Weights of a small transformer language model.
Size: width 256, 2 heads of 128, MLP 1024 tanh GELU, vocabulary 8192.
Architecture: learned and rotary positions, no biases in attention or MLP, tied embeddings.
Training: a variant of SOAP for these matrices, 353M tokens, 2691 steps.
Each number is 50 + 12 x the weight over its row's rms, rounded and kept within 0 to 99. Layers, rows and columns count from 0. The size before them is the row's rms in percent of the matrix's.

# v: layer 6 attention value, 256x256, rms 0.132, rows 189-202, columns 0-255
# o: layer 6 attention output (transposed), 256x256, rms 0.0913, rows 189-201, columns 0-255
v189 110:46 52 69 40 84 60 26 43 33 56 47 30 46 18 49 60 48 54 70 47 44 64 47 52 37 64 41 54 20 59 39 73 49 36 47 54 55 33 65 50 45 29 40 46 35 48 39 61 51 57 44 31 73 57 41 48 58 57 50 72 52 58 57 37 41 38 40 54 56 58 45 51 41 57 39 63 86 31 68 47 61 58 56 56 40 35 44 39 66 48 51 47 45 43 50 57 31 34 68 43 50 44 62 69 40 43 23 46 52 33 49 74 57 48 56 46 37 34 51 49 52 61 48 59 58 42 42 54 40 74 66 43 77 40 50 74 34 53 53 64 41 43 44 46 44 50 43 53 58 31 35 49 61 53 36 53 43 65 56 64 35 63 53 50 36 50 46 26 64 48 48 35 43 27 50 28 59 42 46 61 35 52 59 53 60 38 46 37 47 54 55 40 57 26 49 57 60 51 40 60 51 51 54 52 45 39 38 38 50 72 56 60 38 27 60 46 51 61 72 36 36 65 35 51 68 50 57 51 61 36 36 52 53 43 32 45 89 69 55 55 53 37 53 47 38 53 29 53 59 53 56 51 47 39 31 33
o189 112:44 64 72 26 73 34 55 37 49 59 50 50 48 38 36 52 41 53 81 64 52 49 54 58 42 53 36 56 50 63 30 59 52 42 57 47 54 46 70 50 63 48 52 55 49 43 46 24 69 59 35 42 64 43 42 30 64 41 45 55 55 56 60 61 40 44 48 68 53 55 61 63 60 47 56 66 69 28 48 35 38 67 43 49 50 45 50 53 59 63 63 62 54 57 54 62 35 40 57 50 56 31 43 48 50 55 43 53 39 44 49 38 58 58 60 39 46 50 54 52 43 63 38 53 44 28 35 70 32 58 50 30 78 37 38 50 47 55 63 43 47 43 20 42 55 52 56 51 64 26 34 62 36 37 51 29 49 56 49 67 35 78 54 40 42 42 49 56 67 40 77 66 55 73 61 67 63 47 39 52 36 56 64 56 51 32 43 53 69 52 53 50 61 28 44 76 56 49 50 46 47 47 70 69 48 45 44 38 62 47 42 56 46 54 48 42 45 57 51 57 63 46 23 54 90 38 40 40 51 54 26 47 37 49 39 64 96 55 36 48 47 42 57 62 66 59 47 47 63 60 62 52 53 36 35 28
v190 109:23 45 49 57 69 28 22 56 75 52 42 44 76 45 58 53 54 44 73 71 39 66 51 45 20 55 36 66 46 40 57 43 54 64 32 26 55 47 69 50 41 45 61 44 53 53 30 50 31 54 68 52 58 44 24 57 45 72 47 43 52 40 40 62 46 59 50 52 35 53 57 35 48 32 58 58 17 42 43 62 43 57 37 45 51 70 58 53 63 38 35 43 46 57 59 60 60 52 66 54 54 48 53 43 60 41 41 72 50 65 58 40 44 47 42 42 49 33 55 55 49 30 62 44 63 40 41 51 57 29 61 65 48 62 63 55 49 61 55 38 46 42 51 38 40 43 48 09 51 46 71 26 47 52 33 42 62 30 54 28 12 47 40 45 47 56 60 38 56 40 52 42 49 40 57 49 61 57 43 47 61 60 51 46 57 54 56 55 46 53 42 30 32 65 62 27 40 71 26 44 57 43 26 52 70 68 52 42 61 45 43 42 45 61 46 63 44 51 70 50 43 54 37 60 68 54 60 56 46 57 31 74 58 52 50 58 61 59 52 33 47 40 49 44 52 44 54 31 33 52 39 41 38 69 49 56
o190 112:43 37 41 47 67 31 35 52 59 59 56 43 56 61 42 47 54 56 63 50 54 54 34 59 40 53 35 52 34 54 49 52 43 39 43 40 51 47 50 84 42 53 46 37 51 45 60 57 34 43 76 30 36 44 48 45 70 66 44 39 52 46 49 58 39 53 35 61 39 62 51 59 74 55 42 48 45 47 35 72 57 55 27 47 55 50 48 35 38 34 51 43 37 44 46 60 53 53 74 52 41 77 43 48 67 40 41 40 48 62 44 41 52 63 52 31 27 65 50 25 48 50 58 60 67 47 48 58 74 77 51 57 50 62 50 43 31 47 51 49 46 48 65 32 59 62 40 13 64 45 49 26 62 41 55 52 56 52 52 64 29 63 39 37 40 58 58 33 35 54 63 47 48 59 58 58 67 53 46 55 50 74 39 58 64 74 57 32 61 45 47 30 47 54 47 46 76 78 29 40 46 44 44 39 53 68 19 61 58 49 48 59 45 66 53 58 53 47 58 37 57 43 43 42 65 65 44 58 45 39 69 56 42 56 36 63 55 28 68 11 41 52 61 53 60 44 53 42 36 52 52 24 28 59 33 51
v191 113:28 31 31 65 30 47 61 37 45 38 74 59 42 52 64 59 45 43 46 46 35 37 61 53 22 65 43 46 20 51 42 47 53 61 63 60 63 32 52 54 60 40 47 42 56 58 45 46 48 58 70 59 42 66 50 49 63 45 59 43 47 46 23 53 65 48 51 18 42 50 69 36 34 76 44 63 53 54 59 42 47 54 69 58 47 65 37 60 36 75 64 60 41 45 50 64 72 60 26 43 50 70 51 49 53 50 43 59 50 48 54 43 63 31 64 51 58 60 51 63 53 40 38 80 42 56 47 51 75 39 42 24 59 46 48 69 65 46 34 45 68 58 64 39 51 44 70 54 48 30 46 42 67 55 63 61 52 54 49 56 39 43 46 60 49 43 44 57 56 58 52 35 43 73 71 47 42 59 59 61 44 61 44 28 46 63 55 53 66 53 59 45 27 54 40 23 36 45 68 43 50 47 60 46 33 39 50 58 38 50 60 62 54 70 42 63 53 48 57 54 27 49 31 84 67 42 62 55 23 52 55 57 41 41 53 49 54 70 68 51 51 44 62 43 40 59 35 70 53 61 49 39 41 47 70 52
o191 114:45 49 38 40 39 42 60 55 38 33 60 41 35 54 66 36 82 39 54 45 55 48 55 30 50 24 41 54 25 42 56 73 46 53 62 45 78 27 56 43 43 31 39 48 55 35 60 34 49 64 46 50 70 71 48 66 69 45 46 51 72 54 28 29 35 58 58 17 40 61 65 43 46 58 54 52 51 51 55 43 24 40 69 53 58 49 57 39 13 64 40 47 56 50 47 47 42 52 44 64 51 45 59 50 32 46 65 69 56 75 45 43 48 36 62 47 36 73 43 59 40 45 41 61 60 44 56 47 54 33 73 20 61 57 61 62 55 30 44 49 43 45 49 53 61 35 54 56 51 52 26 42 56 52 49 59 45 77 41 38 76 62 42 80 45 48 43 61 36 60 54 40 52 56 51 48 36 49 54 60 40 63 55 53 32 71 60 35 54 63 63 55 46 47 34 18 46 53 57 39 51 69 57 44 51 49 71 51 35 53 63 66 40 62 43 66 70 53 47 42 44 61 52 56 59 59 64 48 38 46 58 49 65 59 53 60 61 68 48 33 51 42 56 41 59 54 49 61 38 71 48 42 34 45 49 55
v192 110:57 66 56 50 30 53 64 60 61 55 37 54 44 66 36 54 51 43 31 35 59 59 17 43 41 15 38 42 66 51 55 36 45 48 58 38 44 32 50 54 43 58 72 29 41 41 53 46 40 66 52 54 51 52 32 49 49 42 60 59 46 52 39 42 59 35 48 60 42 25 41 70 51 45 43 56 59 64 69 57 62 55 68 28 37 75 62 61 38 61 47 52 43 57 54 60 56 45 61 41 50 72 54 52 55 33 58 46 32 49 50 58 50 55 42 56 21 50 60 46 42 58 74 63 46 38 62 40 50 55 48 58 49 29 48 52 48 68 46 61 52 33 35 44 57 59 53 62 48 48 48 21 38 32 38 57 65 49 62 73 68 58 53 39 68 45 29 36 34 52 64 58 68 59 56 42 57 42 51 64 51 36 45 34 50 20 37 58 60 42 46 48 68 46 42 40 37 49 52 71 57 55 66 44 70 57 81 66 46 47 61 23 54 54 59 38 56 44 69 55 61 49 53 68 49 47 42 60 64 68 37 63 48 58 25 82 38 44 41 59 61 43 69 69 50 47 54 66 44 43 54 60 69 38 47 55
o192 119:62 67 51 53 32 79 58 63 34 53 41 43 48 45 38 54 55 62 47 53 57 32 46 56 57 16 40 51 60 52 58 35 69 37 58 50 60 46 53 51 45 57 42 31 55 51 49 51 62 49 57 50 52 45 51 52 50 59 61 64 40 50 38 56 51 65 53 53 56 20 32 45 53 51 39 61 62 73 77 47 54 52 45 45 53 51 23 57 39 48 42 48 46 56 43 50 40 62 62 29 40 78 55 29 70 46 65 49 34 45 51 51 44 43 61 55 38 64 36 46 36 52 55 59 48 60 74 54 39 55 48 37 35 49 52 20 27 62 83 59 69 68 44 51 52 72 62 54 65 53 47 50 42 47 17 48 69 62 61 72 52 71 47 38 44 35 63 39 25 44 73 37 63 64 44 57 44 52 56 42 46 46 58 45 32 22 50 52 48 66 71 31 45 48 55 61 44 52 50 51 50 31 62 65 57 69 55 49 53 52 42 59 52 53 40 58 59 55 67 38 68 55 62 45 54 62 46 50 77 69 44 63 43 73 38 55 62 33 54 66 62 32 56 45 47 64 75 68 45 32 58 46 54 45 34 43
v193 108:42 75 33 47 62 43 67 56 44 73 31 45 58 43 47 46 45 58 60 59 53 60 41 42 46 36 58 41 52 52 58 37 56 48 33 50 61 54 24 46 63 35 47 39 38 57 40 46 69 48 29 46 46 76 35 57 67 37 38 48 22 44 50 52 56 65 39 61 31 54 49 48 48 52 29 51 47 50 47 36 42 58 55 41 83 34 49 48 40 57 61 41 68 42 46 40 63 45 45 43 58 44 61 47 48 39 51 73 63 65 34 48 49 36 50 47 81 46 43 62 60 43 50 50 34 45 37 51 39 60 50 60 59 52 34 45 51 74 61 41 57 67 58 45 65 44 45 36 48 54 59 48 84 38 34 43 36 57 43 29 62 51 50 34 51 52 43 59 43 60 69 18 56 59 57 60 71 44 47 74 60 56 50 44 51 51 53 48 52 34 40 80 36 62 56 60 40 63 28 43 61 49 55 60 44 52 57 43 43 57 68 43 50 52 44 66 71 57 46 46 63 36 66 51 51 47 27 47 50 67 56 44 48 69 51 63 29 47 32 49 80 27 35 57 46 46 21 35 45 61 79 60 73 46 65 42
o193 110:64 57 48 60 55 59 29 51 60 74 50 32 55 55 59 41 53 69 44 52 65 55 32 51 37 31 47 51 55 49 58 37 47 69 21 56 52 55 33 56 43 56 43 35 56 54 50 49 75 52 45 52 37 53 48 56 65 63 49 59 32 57 43 40 68 41 45 78 25 56 51 47 57 41 62 51 50 55 49 36 33 42 60 36 61 49 40 62 52 48 77 47 55 44 43 45 53 39 47 34 52 56 35 63 46 14 74 67 56 71 65 49 42 49 38 39 61 44 40 42 43 40 51 62 31 33 23 44 57 45 51 32 47 53 62 43 69 82 69 48 70 58 61 65 77 38 39 19 66 56 60 53 81 43 54 54 70 60 34 19 55 45 43 40 52 49 58 48 56 45 41 47 56 47 46 59 68 49 55 36 56 31 51 43 46 59 69 68 63 49 34 51 43 67 67 67 34 59 75 50 49 61 59 34 38 39 63 50 42 39 40 53 62 27 38 58 41 46 59 68 25 50 46 55 52 53 43 40 36 61 29 59 41 62 55 48 44 49 34 52 57 36 47 37 46 38 45 55 49 34 55 58 56 46 53 45
v194 115:51 72 53 54 55 38 45 27 51 58 56 60 63 35 55 41 61 61 45 61 55 48 69 39 58 41 59 66 35 72 54 34 44 40 46 26 60 60 47 37 57 50 39 41 65 52 73 73 47 67 66 30 59 55 51 52 39 66 72 83 39 44 46 54 55 65 55 45 32 25 53 55 47 56 70 31 52 47 57 36 59 49 53 54 33 57 43 54 53 40 24 40 49 75 46 56 66 30 43 42 62 35 61 56 41 38 55 43 37 36 44 57 62 53 38 41 64 63 29 48 53 60 52 50 41 37 43 48 38 45 57 55 29 44 35 51 50 53 68 57 49 42 59 46 54 37 45 63 50 70 57 69 62 56 52 41 28 37 39 39 85 49 49 38 68 48 37 38 44 57 45 31 67 41 60 40 54 54 24 29 54 41 51 52 64 65 27 54 59 44 39 27 76 34 49 46 49 53 51 41 36 66 50 29 50 41 57 39 51 51 70 64 54 59 45 59 48 30 77 61 52 55 41 43 39 55 34 54 42 41 65 49 60 59 49 45 60 41 41 51 40 42 61 24 46 51 57 40 83 63 43 75 50 46 50 45
o194 113:61 66 43 67 67 55 61 41 65 59 58 56 54 50 40 63 72 51 62 54 53 55 70 51 71 44 68 59 41 58 38 29 57 54 31 40 42 44 44 50 56 63 71 39 73 38 49 53 45 59 55 37 45 40 49 53 56 63 70 67 31 44 36 43 38 69 16 32 43 40 43 53 30 45 42 42 47 21 51 56 35 55 57 47 50 71 46 40 57 35 43 37 71 67 52 42 47 42 39 37 47 40 43 59 53 48 37 50 58 53 50 64 46 44 49 52 50 46 46 58 58 51 46 49 39 33 43 58 40 34 28 52 25 48 59 69 44 53 60 60 20 49 30 46 56 52 33 70 41 68 49 67 58 62 54 37 48 47 61 55 59 48 59 42 61 39 60 51 40 66 36 45 47 47 61 65 72 49 33 48 60 37 46 82 55 51 38 51 66 38 50 39 62 45 53 46 51 52 44 53 51 33 45 44 56 73 61 29 48 46 57 66 59 70 39 53 66 37 80 76 53 29 44 27 58 53 40 50 31 53 52 45 53 51 43 39 74 42 38 54 59 29 56 40 58 60 71 28 81 51 55 68 50 46 66 63
v195 115:30 31 54 50 70 72 49 41 39 45 61 57 84 71 47 65 51 44 25 59 49 42 40 67 24 52 47 65 53 43 55 32 47 59 34 60 48 33 73 56 67 61 66 41 34 42 46 37 44 57 39 40 51 43 36 37 35 37 21 73 75 45 49 42 65 50 47 34 52 51 36 45 38 36 50 46 59 30 70 40 36 54 55 54 53 32 44 40 17 47 59 61 61 55 42 41 52 43 47 48 41 34 32 49 53 70 47 47 61 45 49 62 52 52 51 53 52 38 84 60 70 55 44 45 33 47 29 62 53 51 30 42 44 44 63 57 59 52 65 60 52 53 50 48 48 45 48 28 39 58 59 48 35 41 47 46 52 43 60 43 56 54 37 41 64 65 56 67 55 46 43 42 36 74 26 52 47 49 53 64 56 69 58 58 38 62 50 56 38 53 43 66 65 46 35 46 39 36 55 52 45 52 56 34 31 45 54 48 67 30 51 52 40 64 40 21 28 52 52 61 41 28 50 45 40 37 53 52 55 43 63 37 62 52 35 41 38 31 31 37 48 33 83 32 55 61 55 49 63 66 55 41 62 44 54 41
o195 114:52 33 40 52 70 73 40 54 58 45 70 64 52 54 59 60 32 64 34 49 48 68 36 62 41 50 45 51 37 46 82 31 59 58 33 55 28 25 59 41 50 50 78 47 56 54 48 56 74 46 52 39 48 57 61 29 51 49 26 57 64 43 32 37 46 49 67 35 41 38 35 40 39 43 47 70 50 32 59 58 46 69 50 48 52 48 40 45 47 46 63 28 40 57 42 44 60 64 54 39 31 52 51 50 69 43 36 61 43 67 44 52 47 45 51 53 59 48 73 47 70 56 39 54 53 45 63 59 76 50 46 35 47 53 55 64 47 42 60 55 69 56 38 51 34 56 55 45 38 60 40 52 54 45 75 44 57 40 44 43 56 59 47 43 51 53 35 60 48 39 41 44 59 36 38 60 60 47 59 48 63 70 49 66 40 44 57 55 48 64 38 51 52 52 22 51 26 27 10 45 47 58 63 45 38 38 76 36 35 22 47 32 43 71 61 38 35 47 38 60 35 58 57 29 47 41 67 47 71 48 57 43 29 51 40 56 54 28 52 42 54 50 53 48 43 46 45 76 33 63 52 56 68 50 35 32
v196 112:45 70 68 50 40 65 58 44 66 41 39 59 32 51 53 57 42 54 60 47 50 58 48 52 57 47 56 46 54 39 65 47 33 39 52 62 52 31 64 54 66 68 19 45 45 41 50 42 59 61 64 43 65 40 47 57 39 29 54 67 49 54 37 46 57 56 59 36 54 66 53 41 54 54 43 62 44 66 49 52 59 54 42 48 48 68 46 48 60 53 49 38 75 55 40 51 48 58 59 46 53 61 38 37 49 51 48 43 49 54 44 50 42 76 37 19 68 43 64 48 67 39 39 13 30 45 39 58 64 52 45 66 35 63 46 51 43 35 57 57 84 58 42 28 19 49 52 59 36 49 59 47 69 57 64 61 42 63 45 66 44 46 41 60 58 39 56 04 49 66 45 48 76 64 55 49 59 63 53 49 50 52 56 55 63 53 43 51 45 49 34 55 39 44 43 42 48 36 50 58 54 57 57 37 23 57 49 40 55 46 45 66 46 11 59 44 61 59 38 38 31 51 75 49 34 37 39 54 51 32 40 55 53 27 62 51 36 72 47 44 47 40 44 57 44 23 65 69 31 32 33 60 67 38 57 43
o196 112:37 48 64 55 38 56 53 52 40 41 59 66 39 53 38 60 47 76 58 45 25 47 41 43 49 76 62 53 59 35 54 62 23 46 50 72 41 46 72 51 58 42 47 38 44 52 48 48 41 52 56 50 45 58 50 73 58 21 56 53 53 50 29 68 36 36 52 52 51 61 65 49 25 44 50 71 66 48 44 51 39 53 56 59 34 53 58 30 78 56 66 40 57 63 55 53 53 48 42 41 49 62 55 39 64 34 43 55 51 53 45 40 47 67 52 50 49 37 38 45 61 56 45 52 58 54 54 55 53 41 45 54 52 60 60 54 44 55 80 50 47 59 56 46 31 34 59 57 46 45 52 62 34 57 61 57 60 52 61 52 23 58 32 26 53 58 55 21 38 69 46 53 70 50 51 58 47 63 67 55 30 68 59 49 81 65 35 50 55 46 50 28 36 33 55 49 40 39 50 70 55 60 52 38 47 54 56 41 55 53 37 41 37 19 60 57 69 58 28 32 33 48 64 62 31 29 44 48 25 37 30 43 49 43 66 62 82 60 73 50 47 22 44 50 41 46 60 21 44 34 55 45 55 46 56 44
v197 112:56 41 27 43 55 45 43 47 66 36 27 56 38 37 58 48 46 44 51 37 41 45 33 56 34 77 65 51 57 58 48 45 63 52 47 50 60 63 48 72 65 40 36 34 37 47 32 40 40 56 64 57 48 47 33 49 68 66 51 62 60 48 52 52 50 40 57 61 43 49 49 34 51 47 53 39 70 59 39 48 49 31 65 45 59 38 49 33 38 44 48 32 34 61 50 59 52 46 49 40 66 63 45 46 55 42 46 45 36 43 54 33 63 70 45 37 76 71 73 42 54 51 49 46 50 43 41 53 58 50 55 43 46 40 45 46 48 33 55 39 40 49 50 55 58 27 60 57 77 46 38 38 47 23 54 62 30 55 37 17 67 45 66 50 62 46 45 53 39 47 45 52 19 50 42 45 49 71 38 35 37 30 55 48 47 62 39 62 29 33 39 46 54 51 72 56 26 61 37 46 67 53 35 45 55 56 68 47 56 37 57 71 35 54 72 33 47 62 49 41 78 47 26 49 64 36 23 63 42 51 45 43 38 62 35 53 63 60 90 57 32 36 55 63 65 52 50 48 48 42 41 52 43 64 75 66
o197 113:55 63 40 49 61 36 50 30 55 37 61 48 33 48 49 53 40 59 25 39 47 32 53 52 83 64 61 51 50 48 31 42 62 42 57 41 58 68 48 63 57 55 52 37 20 44 38 69 62 69 57 40 45 39 47 26 78 56 54 52 54 61 51 64 76 37 65 62 49 64 49 38 53 65 58 29 64 62 47 55 50 29 32 77 62 53 46 25 41 52 39 44 45 81 48 67 71 45 54 44 50 50 44 49 35 56 54 33 32 32 38 43 43 60 51 20 53 48 51 33 53 56 41 60 67 50 57 67 65 45 49 55 57 27 49 58 49 37 63 62 55 55 44 54 84 47 46 48 68 77 44 44 33 39 53 41 51 36 42 26 52 63 39 60 44 43 55 50 38 47 57 36 44 38 44 37 57 24 65 61 54 40 40 54 56 71 52 55 39 57 43 49 53 31 61 45 45 42 54 59 64 49 27 47 53 49 58 58 42 60 57 55 39 66 58 60 46 34 36 55 67 71 52 48 55 32 22 55 32 66 45 48 44 50 49 36 73 53 67 58 43 49 49 46 42 55 54 44 51 53 32 56 71 61 51 32
v198 111:35 57 70 47 34 51 62 58 60 50 51 52 50 41 80 45 44 31 44 47 47 43 22 33 64 69 54 56 37 69 46 49 40 60 53 50 39 38 46 47 42 51 30 57 36 38 62 36 62 45 75 50 47 52 48 66 68 62 41 44 79 67 41 53 49 51 53 47 56 46 58 69 53 51 76 42 44 44 62 62 34 58 61 66 58 30 53 60 35 41 76 56 45 73 48 65 43 45 65 53 47 24 60 72 42 46 53 44 64 56 63 58 60 53 66 49 20 68 60 46 64 71 37 42 58 41 48 59 62 48 51 53 39 48 66 49 71 63 57 45 46 62 60 55 59 35 56 55 56 53 53 55 50 45 56 40 67 42 55 36 50 42 53 56 64 48 52 50 52 54 55 44 33 34 40 41 51 53 59 57 57 35 35 59 30 58 56 42 51 48 16 46 31 49 47 41 48 34 45 48 61 60 34 47 61 43 55 45 47 44 42 55 41 42 49 57 62 43 61 14 46 48 69 72 56 43 52 41 84 65 57 49 46 62 59 38 62 72 13 54 56 58 37 54 67 41 42 38 63 36 41 36 68 28 39 25
o198 120:27 74 54 46 44 28 78 79 50 72 64 51 50 54 68 50 32 38 43 46 61 61 39 44 60 50 60 69 45 58 46 80 32 55 38 35 23 35 44 43 39 52 49 45 46 36 72 54 59 68 52 53 51 61 52 49 71 56 40 40 56 38 44 42 36 51 56 28 75 45 67 77 59 60 45 47 43 44 40 67 30 65 54 52 48 50 58 60 55 42 48 58 30 53 41 41 41 55 66 55 48 42 59 49 70 72 40 30 53 69 53 51 38 45 54 56 43 43 40 55 52 61 48 61 61 47 43 46 42 44 54 67 43 49 50 38 75 45 54 37 59 54 54 42 54 33 50 63 40 53 46 63 49 62 52 30 58 60 49 50 26 27 40 70 66 38 53 49 53 76 63 56 51 55 37 47 50 61 49 47 49 44 41 51 35 54 62 59 56 69 32 68 53 68 58 69 73 43 41 43 46 62 37 61 62 46 49 45 50 46 53 26 47 44 34 80 49 22 53 45 60 42 68 57 53 42 34 60 76 43 47 48 48 51 41 60 64 44 30 44 52 42 35 57 70 37 57 69 42 34 32 50 54 62 55 24
v199 114:38 45 45 56 48 53 27 45 35 35 45 57 46 56 62 50 68 55 57 60 64 49 41 50 49 51 26 54 39 58 46 48 46 63 53 54 67 63 46 74 55 53 40 53 55 48 49 62 59 32 55 85 53 45 46 45 28 64 60 29 51 51 25 68 87 44 59 51 50 52 32 66 27 49 58 49 58 88 47 43 63 41 46 45 53 22 64 15 59 58 40 50 51 38 52 62 48 47 59 38 69 43 45 50 57 36 61 56 70 54 42 57 49 39 40 57 34 59 56 54 48 33 66 43 59 39 24 56 50 48 61 65 39 46 58 46 56 48 47 53 65 55 35 58 66 21 56 68 45 59 51 34 32 57 47 60 47 59 43 64 39 51 54 67 46 51 52 70 59 47 58 65 55 36 61 60 73 39 61 39 59 49 62 49 55 50 34 48 28 44 35 67 61 60 31 51 56 54 50 52 53 63 43 45 44 43 50 35 27 59 47 43 47 20 45 54 54 61 57 45 37 52 69 64 51 48 78 75 45 69 30 48 61 45 62 51 47 47 57 63 56 54 58 33 37 55 60 47 64 53 45 65 68 60 83 62
o199 119:53 21 50 48 42 54 44 39 47 44 51 46 58 40 35 57 34 59 44 34 40 37 37 53 56 47 29 38 26 51 57 46 36 58 52 33 55 48 49 63 62 41 54 54 54 33 53 48 40 47 74 62 62 53 30 38 40 67 53 36 47 48 47 57 30 51 39 52 57 57 64 34 42 34 38 58 56 74 65 51 64 42 50 37 39 38 47 34 44 37 40 65 40 37 44 57 60 60 51 35 61 28 48 55 44 27 61 50 72 42 70 42 59 38 32 53 46 46 36 51 35 27 60 66 59 59 55 43 40 44 67 51 38 49 38 52 61 48 50 56 50 44 50 42 56 24 49 63 38 52 40 33 46 67 58 34 62 38 43 49 26 53 73 55 51 38 61 46 59 62 46 60 49 40 54 47 71 35 37 53 74 57 60 26 70 46 36 44 55 39 52 56 63 54 38 50 68 49 58 34 53 57 47 58 34 56 55 22 48 55 76 31 42 29 37 59 46 46 69 59 47 57 53 65 42 32 73 87 45 55 42 30 44 49 61 45 50 48 30 54 53 49 55 57 15 35 78 60 55 27 44 40 53 70 49 62
v200 112:67 66 44 58 59 56 46 47 53 68 45 37 43 48 62 53 36 23 49 63 51 51 41 56 60 48 49 53 65 39 45 62 54 45 59 54 51 49 64 56 47 30 53 33 53 70 41 44 48 60 58 42 36 47 47 51 64 50 36 41 54 41 53 52 42 53 33 61 62 55 40 72 65 59 42 47 20 50 61 45 55 49 56 46 61 51 61 38 35 38 36 33 63 33 58 42 49 37 55 48 50 28 50 43 50 37 41 63 74 35 59 58 61 52 58 53 25 72 24 43 64 64 72 41 52 56 57 48 51 57 35 43 39 53 48 58 30 43 31 58 36 51 48 37 33 51 48 65 50 59 71 37 60 62 55 30 31 29 48 29 60 22 58 48 68 60 47 49 94 46 43 61 46 36 44 74 42 68 49 71 46 89 52 58 42 51 50 55 64 51 52 39 65 21 63 51 75 45 72 65 44 45 60 52 44 57 46 44 71 44 57 39 40 46 47 49 51 46 62 47 52 50 70 50 43 38 67 50 44 54 53 58 53 50 62 57 41 36 34 39 47 63 84 64 60 47 45 63 62 57 27 52 49 44 53 77
o200 117:66 72 43 24 60 72 63 42 58 41 43 49 51 63 59 48 53 30 46 62 47 63 25 58 54 51 34 55 73 54 52 53 49 71 39 67 53 43 62 51 35 58 55 19 50 59 59 64 44 52 68 43 38 36 48 50 77 43 26 42 56 58 59 49 55 42 33 79 55 46 31 49 57 34 46 54 23 43 55 44 39 48 70 56 67 65 67 32 44 46 45 31 65 51 45 61 44 28 59 50 52 47 38 17 58 52 41 52 50 23 53 54 57 58 52 52 36 49 49 50 49 61 59 69 47 57 57 53 67 38 48 47 50 42 53 53 36 67 49 67 34 55 42 43 41 44 62 71 39 56 60 46 50 60 53 34 41 38 55 56 56 43 52 50 59 48 69 58 85 38 39 59 29 43 44 64 32 74 46 65 38 55 65 53 46 34 57 60 61 64 55 60 50 39 67 45 64 29 45 66 63 41 49 52 53 39 59 43 57 65 58 46 33 62 30 48 23 54 73 51 52 39 77 37 37 56 37 61 47 50 60 42 34 59 36 74 39 31 38 50 49 55 54 55 51 64 41 63 62 43 56 38 51 38 49 68
v201 110:72 37 57 60 47 70 52 49 46 32 64 43 60 63 60 30 56 67 65 82 41 33 43 50 61 52 73 47 53 39 52 35 61 45 42 49 47 44 37 35 37 47 61 48 52 62 47 45 45 47 72 42 56 53 16 48 42 54 45 32 39 55 58 58 48 51 51 42 44 53 61 56 42 53 45 63 61 38 48 26 49 40 35 66 55 63 61 50 63 47 42 58 59 66 41 59 38 42 45 71 49 51 25 30 28 61 21 57 54 43 42 37 50 37 52 53 45 59 45 41 55 55 60 50 37 37 74 85 47 39 64 73 47 60 53 60 45 44 51 48 45 41 57 35 51 43 46 51 49 55 38 35 65 60 52 33 49 37 73 56 54 63 48 66 43 44 36 51 35 49 42 69 43 37 68 22 44 75 45 57 66 28 47 38 62 34 49 32 36 46 57 58 53 51 63 53 24 63 63 25 46 49 40 46 56 35 47 57 70 41 57 48 44 50 50 52 75 42 40 53 88 38 41 51 53 31 77 36 54 51 51 58 59 45 48 52 43 48 52 37 46 64 63 55 34 38 53 76 67 45 52 73 62 47 46 57
o201 114:57 52 56 79 59 64 51 43 51 36 66 63 46 45 51 64 67 66 65 51 48 41 34 48 39 42 62 46 26 18 45 45 39 55 47 63 45 60 53 57 47 45 41 31 44 46 73 67 49 57 39 39 44 38 23 41 48 47 54 35 59 41 63 35 60 55 40 36 54 47 47 69 49 53 43 65 44 43 46 24 30 39 30 47 68 55 54 74 55 56 58 47 53 72 65 58 49 48 65 57 47 64 48 53 64 46 34 47 49 49 41 41 63 31 57 39 47 53 46 56 55 47 60 45 30 60 67 52 58 41 64 66 54 33 66 53 54 52 44 45 32 53 73 46 55 50 34 49 45 42 31 63 50 39 43 43 42 62 58 60 47 75 50 61 26 54 47 31 40 71 62 75 44 45 37 47 27 56 50 54 73 33 58 30 48 53 60 32 46 40 45 61 66 51 43 62 42 49 70 37 56 57 60 43 62 41 63 39 75 52 42 54 24 60 65 48 66 53 40 48 69 46 50 57 51 49 77 34 51 57 51 46 74 56 16 38 61 37 41 57 37 66 52 41 27 46 39 35 60 48 24 66 71 53 52 63
v202 108:47 52 61 62 52 62 53 28 71 35 40 60 41 53 71 30 60 49 43 46 62 70 67 55 34 65 38 44 40 40 64 36 57 36 49 45 15 61 81 42 47 55 59 63 35 64 40 55 60 48 56 50 37 45 58 53 40 39 52 52 52 68 50 56 70 72 44 40 53 45 61 50 36 22 54 58 61 69 60 69 70 36 44 41 47 46 76 66 47 47 41 43 61 35 58 36 54 36 72 36 36 37 53 69 64 50 43 40 79 30 62 35 41 58 43 61 52 50 56 28 41 41 53 46 43 56 64 57 46 53 59 51 69 45 57 55 52 64 63 44 60 60 68 59 52 46 48 63 53 56 52 34 48 52 41 49 51 41 50 64 46 34 63 38 43 50 63 61 40 56 22 56 38 60 50 68 83 61 45 65 38 57 53 51 49 64 29 62 60 48 51 52 37 45 43 63 41 53 58 60 51 08 63 33 43 57 50 33 38 31 33 42 49 50 55 48 57 55 57 52 65 64 52 52 64 44 37 46 65 60 50 61 51 72 45 64 51 41 71 57 37 37 64 66 44 54 50 40 52 45 61 22 71 38 42 44